config = dict(
    n_layer=10,
    d_model=320,
    head_dim=32,
    activation='relu',
    init_std_o=0.0,
    init_std_up=0.0453,
    lr_mult_o=3.0,
    beta1=0.9,
    grad_clip=1.0,
    decay_fraction=0.703,
    batch_tokens=65536,
    seq_len=1024,
    train_tokens=355800000,
)
Each number is 128 + 32 x the weight over the matrix's rms, rounded and kept within 0 to 255. Layers, rows and columns count from 0. Numbers have three digits each.

# up: layer 3 MLP up, 1280x320, rms 0.142, rows 1109-1146, columns 160-239
# down: layer 3 MLP down (transposed), 1280x320, rms 0.136, rows 1109-1146, columns 160-239
up1109:140121077084090185180106138125120138123160077117183141128105077064127080164130134120103098156117130110121139097155124156125087156135133158088132095145190109170177138145074118128100112082115120135135130112115181158143140089124129175140132134
down1109:126157139147135139060151189138109171111145105139154125080146129120140095060115165146128083136122104141133111178163099135146163149121148191113154176068105116165118143177194176101165068119193105171065133150157142175100186048155177105117086132
up1110:109128094169118164166115099158117108134098159112146173129101060118140135125138104111106132133136109191130083117081096124175108115113102094105063161171163172174156128073141131090191146118187172115135118132120094120202114097109082131136136156
down1110:157149049137117128151107120140110135162072115133147075143103129134143133134128113085133186068167094120102129138146170136130113195153086091158097124091163222151136152140173104175129124095160117125158137147138108093133120092113139065096095124
up1111:132125101099137150122083126115137155135126167108124070094104116119113135198135123112166121089124181143113146154139122146132126130133103147156158184074134132162100139110122092131175168168062143121140133109138167109142090110123139129147121172
down1111:167088204124141167055166141111141124148159147189092181099145118072106152079096147171100142114150108166128045136122130089105136082099150109130163068182145100153144112126101132151126114108165133109144156129098123051137113118156133164086124120
up1112:106110110112207146161163134111102141171088095123128157094122147137148121147197126160111119064114172131163170139114090195139178165109090140170109108064135084141088168157154102146117130156163133151127129081097107095135153118132126127130140096
down1112:114157173148133137114155104188148129159039102063141157147110179152120105088114118168138144188150130135126132146171149116118185115103104131133131116178131143108136139114123090094119131122105137141152120156098141137158194164125200159122124100
up1113:171116146161065144206099174128139131108116182113149138120130099178049129140111105180117148137143097079192165137147138162132112076128107072149173056087139173085155092209132251037126170133108092145187176142060214113113117164173082080070062110
down1113:119148148124106096087202188088164191132181097119116175107154072192119135102129182028155090174105184101118126185097150073131140141060227132159159028134164115092139087133107144185177160152154147199174136138072146067092138171151126113240144064
up1114:154111074172122120082190135143121092214111198182130172134093100135142141134087137127151108123157118133142054157091068182121132103108180150166142125135134134146159145101123149123104129184148172169138161137149083125183175081159122125141123140
down1114:099169121119087123130164168125166054155129152102124159133129110114118097136121120152172141090115136132154116119114142085153108100153165100094143208149125079123138098113131106144128084163146104062096147125142144100107140102127128156101142141
up1115:137122175122112139158124101098102071116129158106133126067078168092205151116171164098108132091083152121120195104081141113144167184099093182133190151181185146098142144163124140094142106120119157099154060113118165137171136144127108115157132152
down1115:101075121123081101074172096135114144105111103073106130131160102090191081097181157100153136136143155106109101104144118080160105125140106158145106187178095125115107130207141134129149133182110127144089110097123087091151130151087122115154164124
up1116:192101077139142175102133153152079158131133134138165073111147139100087111117092152138114112133117124089175145089154109077154175150138115124035086062099104155133153139151141112104157188105114111103079097133154123090193095158159169088120124140
down1116:126122131149123077107197088202172142131111156218109181148108130095124129135146107094120112143131136169213108093038172118181115149111106068111143136152158092110125081146179121120101190102115110153126152116124116153118140135113071092121099100
up1117:136134071109098089184102116155094135123165106201151133102145091137112146165074119154105120146143165171155173112176083102103100126135100067068152107091151128131148100196118159092094124176106136133108116143105079104136170156142116070111142167
down1117:173128102133116185125137170131084176117077148115174140138129171101123166112169099104202204112119167134129157184154120128113145138103151144118113122144062110091164114123107122129201129062106153086111169132142145110122121137147144089139164152
up1118:125135102101136176125157116138158103167125172120171171089155112180090124119118096134142093142173122141114079085112043137138169091129118098124155110089097135213155151121114156116149135119180114115111118134110089098122119164140103137124123144
down1118:096122168072166175146133076121107117119120116135131116126138159129114144164151110126129153120096122110126156124125098160142172099161154152145092107109082113167157155153110094111136126168147127143076144102128153075156134128098108165146106119
up1119:143128062131211163102194142134092178098167074167113105151116144103089070066174114098117111100146110154114109161133128130100112065158097096180126170176137111119099113078092154083101143110138175122117139126166201119121123146178119158099151110
down1119:129106172121187138129116118190101135148109068171111102091104135089139096166074097118083168153132113118138177110116143098096158111144160142156126073063129110123166139088204159075159105121116087076169172145174140089136143156087102110182127148
up1120:136139131152086127128084175087144088158135131180115093123083103107149155105142140152120119143145103136072138171141135188136130127160106109113170074127087130103167127149148190120139157069112151112067121158140205089123106165102118122155104097
down1120:114134142150128143105150118102165186132091121106142123210095088126142183108158099087144140143162104106168098103114147146128084108140104094126071088129165129117105125146143089131141143155135070086116115140115019166109161175118157120139105124
up1121:141129108103122136112178160128132142126144130175145139129078106179129065124080116138144109161063116164062123153075066071104135124135044157143154193137100117070255135160137102081157147201153173151118145135131156060118147128113178132145161168
down1121:077127136102122090080089164085186160140132094046131092193135180097077112123088113107105132070071163146108142084132155128121057080131150122102146186144110114106141151148144125089159183198096136055116127165092109117134147141163067124188100135
up1122:151154052108107090158133112088097063099158160156094145207138089076145153144154145089100136152086104104167101144168172138121141156152174154093094150082133139100110083080067141144083151121075113116189133119159068154076166129220163125119099122
down1122:126156136138181128163118179125107097156102136150121074148104108089179091076131128088112177093155127154115071114188080100096142155158135152137097115128139202121142125104082115027109123097120156112109104150092068091097102133153159167131091108
up1123:122162100159098073182062110129180119171055129168255079092129058185059195123110134089114127183107124085068165103146143174148171128069172160191166120157164068105179080146103154086118145129088127165105126125088170176126185149184125122135123088
down1123:176112162255147090089112124198140213057182132134074175099114116141057083069154103079129100162101109109116123138148137100099096153134168116085129131138173105112134103205202183142122089133154135076109112042141172165119150141152094191104119123
up1124:169087172105177131083063141205145100134153128132078122153109143143175139064153149102177126134152095094101108124081119048138132117057134119132176126155135057085128147110158132158143116131089110152166108143102155129132136174141129154185142164
down1124:179101090076177150096088085084175120086158124127129102213210112157119162144198117118169090094094110099132110105125111121144111142204082083116147110127087102057160129110134102119101122162084134185084099144190177156160041135088153117115159137
up1125:088141138071107078101122120088179112116114132117127100135116129149150151097093114119139149120174109135182105134148115168143135129102128095164150132163136071147132127149095118163139133077117132157085108156116146109136136101082124127122131077
down1125:134089142112164143124171107133173090080152088150113118099105130101087104106105131140136128131156156136145142099106128119133110154147026114165152117169153096067115119139118133127144132115155178124108124064124113126137113132178101119152102095
up1126:172176158138164123091158099096097166112081223134123122110148155148128068158176111119154187173105149113096118133088123130204142161072058194175154147160126171172160101215131111072136096113166106112103168088103136155103124166119148145165182094
down1126:158141101131119112137072080163099160127170217076084141100142162109148124134119103149082163085087138113152118139104141140116092101155168071146089069132172097169095137187071169129201134091147147170092047178127153136144090139134109161140105206
up1127:179093182104132102143159164058102129152125160166127071173135106133087175157146137140110107167152137112142185106124116077150145156164067128192155155110111122171165138143186202155115091146139112069101100109149145127153124136168131163204125093
down1127:092169173167210078150091175179182146155096097159116163111138102121143123105130174229088077092129054123142085111168105174101107099170116110139105100145112111165186152146113130139135076115114110023084137070107116162071141136152145121110139070
up1128:115064100098174145072121146104152143094133163108064131174104107119167138150090169138177110070153089123106082088071136186069117140108170120094097103062137119134184153125122136144177136128110102145155151080125170141085142138066133132114090118
down1128:090154094121152106220139109119062161150156069161076119073125130046109135116115128116127160145134106137086108113160126146082128187170179095113095097168147187107125082141143153176115151160110151145061112062105074105033135115202157100140098094
up1129:157168123087118145168161116156073158129189111039117170152162106124053099090160107072185125105141134112111229144097069099100187106091178080175114149092137190145136149165188113156103149144116137106058107057094181109099117177168173137095127144
down1129:170166092118122139162099169099184117126088184140131130171103075164119152186142084143098119123092111131153104189155140127088050093139174102099109127188142206122077114098051114161150168154195180084111116132145059145183065143206165116109224151
up1130:143138100130104127140106085196177137159055110094164171187125183126229093084094174152177129084089116129138110098106133094149130130112110092145098145092120205131095091090116103064123116120109151164126114208122118097078120157127196080118161120
down1130:183119112112152103147151084190127105112133118170071133224105120167143096147148162193118144107071163093101084196109122149127078146160096141155086079123151126157163090097120121131074146157109150075130105136128085154133110125130141159128158132
up1131:061050157074172161139177179173085180115123064144071120166124072143099122067137057077158116130134219109117102091171102152091135118177136149146168200205093184093182158142220142139107108170112196073099167084160177149167159139057215065132133169
down1131:130168076106087113137168103151134114132118138158138118107147152143073050161150181169166101079102109102169138072116193085116072172108135152145074123132169161141166123143078155066097162076109184180144134150095098121093168061130129118122138105
up1132:130093107163145091111052149093182081130060156115089176135128076109121116120141138100093154152116067118137098166082171098148148100118077190087105166053158110129143143114184139153163155122143092128105091171087093129109129124117153069055110161
down1132:130116110127146136124115188127179100112073146150106120165106141105125112128145183164124189056135077165094177112155179159103057094145142200112152114106170113106131196117099135097133155096125140126138083108103047169055115154081146129139152104
up1133:155121156087142097179108123147157085100204138132131128166091130115155107114106182161171108145099214145105087123151178170107100100182051134138117107150136123156136066087133139137117099140115126077127157162123134167188102111165119113161075154
down1133:169167119141142094164057149090118123147139140108115121087158079103095102150150185102060145042193188115036088163119184046078061136114148145130175204184112168082096112116112129146096134143153138146109118171137167129154071129129184148093123098
up1134:088103103089176125102123141125127115079131149118062082186057109104109071156113119127174137072138124088110128141218076179097075141125169153099141090127159101126176073126103177099143090105142099124115136154159182113148106157174170067134063155
down1134:118116126182155136155145096116100074098150164106103083064106076126098137139066139143143121165081186151081141114163091096135081112157180073140163145112109129153118114142174092107176154129101151124180198189159150141142136141132106084102124102
up1135:101156160051147113115110127092111099079103145142145136116079202166156163109145131111097113127152141102093103098118087156154130174136163129144163128086175080096136117126166159092135128095168137120094135163129163116172156092087133100102160137
down1135:207160152102122116119224155150138127088118138157096133163094175159124090157132123106098095157105194074118137124118109103122114160125082147161108103126142073121106145092127130092120132112118104147121134151120107113141077109110196080200116130
up1136:200137096157133138125103138115112142192091136120145096139166057164113101151156069176188143110071088125117096084106137159085151103136084103106134148166132117093136098209143139137117148135115166193117151149161093120134123139109098106161132154
down1136:187115108128153160134075188101111110191121139152115058131119175116073091145122112166144139141144078097137191115161165150068101147133095151120083172123123163152159110106145113091100109071121197120149112099166129225181121106137112102175138159
up1137:155152138126200115085109110156108129135083172171115167128089168125092154153161124077138121112143142180161127092113112155127115131163180128146104148134113194083102113149129136139133091117098094144148109143170109130121127114177126190145155128
down1137:115171107103041148098102097152115186120064109110142095168115111207135123139126079126147043085095144174164160098092097131155086129176154104089141130099081120117150137118149102144135100106143101122101173160141155199169101160136141218106211139
up1138:163167079121114154138179117129130084119082127140155154154107132114081110123151149114163115163167068121087137125155078057152116153155160146132093102086148116111121083115164156125142153156135134107091101148119086139103159107112136151139103126
down1138:150141145156124115145140144069125120136158130152167132119178121132073158124116062121120136113128076122169136097088111129095207148136066136162102102139137145125110095146112148111172125113089133075130144132146152103118138106139148113125121120
up1139:199164131132119119140101129127132104139111070143099177161127126149144126104194100104111137112097107168130158132129124153126106122133178105107131141072151052137102096187169121103081110132127176159042149151112157063143100131164129143158175147
down1139:154167145185132156093182128109095120136188136106135155180111150166097162126135115117114074131160136126103163120091166128130157079108189137106071072138155166131156189140119092090133134155099085198110143076137140088102088133176120123121067128
up1140:091119129111139228155079122082140136126080129161134147175134186132096181050099170099116095109145111108184097176104115091106135067140109105112147125118082137207167134138149232134097149205124101149078143162117130122142118107102120114173200189
down1140:152152134101183148192111136121124160129147214094132096163140133107121091082072177166132179089143154127154129193118145145091105053138173116096154132112063135153100123075142150161156113106127084183089147138156089135156079102138146070170101148
up1141:100135170204155140123193145105138160147109110128128153129159104167168128196071108149164101135113176121183075128060082144080119164181159118149124121212127152118143128103104072144113117148125098054137137096152147139151107075106170136133101134
down1141:141171158085077130102112042143089158119140099135157133170167119096107039130211127148141181088084086149103116110169112200105086086102128129131100160135122115144087143122104118105134137211113082129135082106093095131134123186146163137177127106
up1142:064091123089135077101057133135115116131116173149163149146083156167111166094107127150084050128130136166163159061159149134155105062132180143081156123111146131160118107068142118154117108170169113090112128150141082096182113122105101086137168093
down1142:149185141067119136082124114123130144089165133104147136167083132175140123122115124125106075092160125164152113123088110127070120102067096131166084079119093121099133114124137142094130152152130089130101155153104109111142151160154117168126135143
up1143:148121149142119145113114131130164089081177133133134114168078156154112103077144151069152131047103120143153116124129143105112151132120149074140134152109121133158160097135066121076074128081169135146105121101084027122160155135178125104098119103
down1143:147124166121181115157168198134164139113126168196082136173162125126120138141147140165162076069125108111111127108153062125137106064066123137113114112068081182097131154181122124144112168140086129112182166111115146122152138085081094141125159135
up1144:096024134147114146093158144051122126133125125129094142153146081170182223167113126151132111126104112143127184102133082135152153128045139149147068145101174142128096164122150137139104063120119125201172172091124118082192132176134130087144088157
down1144:126163166132101120159115130131149066120060144114147138144195068133113180171107145162130134150100102156176095076132065129076035120085158166111084106087118184169136156124095167090096180093112121236143170126078077125157095094094107158193134167
up1145:134115134083153158105091093123063161131133128142139100135134098144186143154112122187098125127099147132081178114129119088127092152128140150103086144117066130156113139144089131153150063106056126204125137110143053111134142132151159164138155178
down1145:131200092183138116069124123097156147153158149129108152150177129093124142136088126091119173139148084051124048115131116159152177123134096105180068094121177088055140139167097144115108162169150138076112119155126146103111154137093131175054094107
up1146:104067097088136151100169156156192151140126107164108204097049119147051134142161084110096135127133150109088130095081117133126162159138160072073124096110117093141173143123105156154091097101190181141167129148185141160129091136168171123122160155
down1146:142118114081104161115075125162202161135168135176088125086153143108112125107177100125091085121096125124124111112105158110128126163154086112087130141115146130103157106104151176180140093148141091099163150119143108158118137150104115088111155126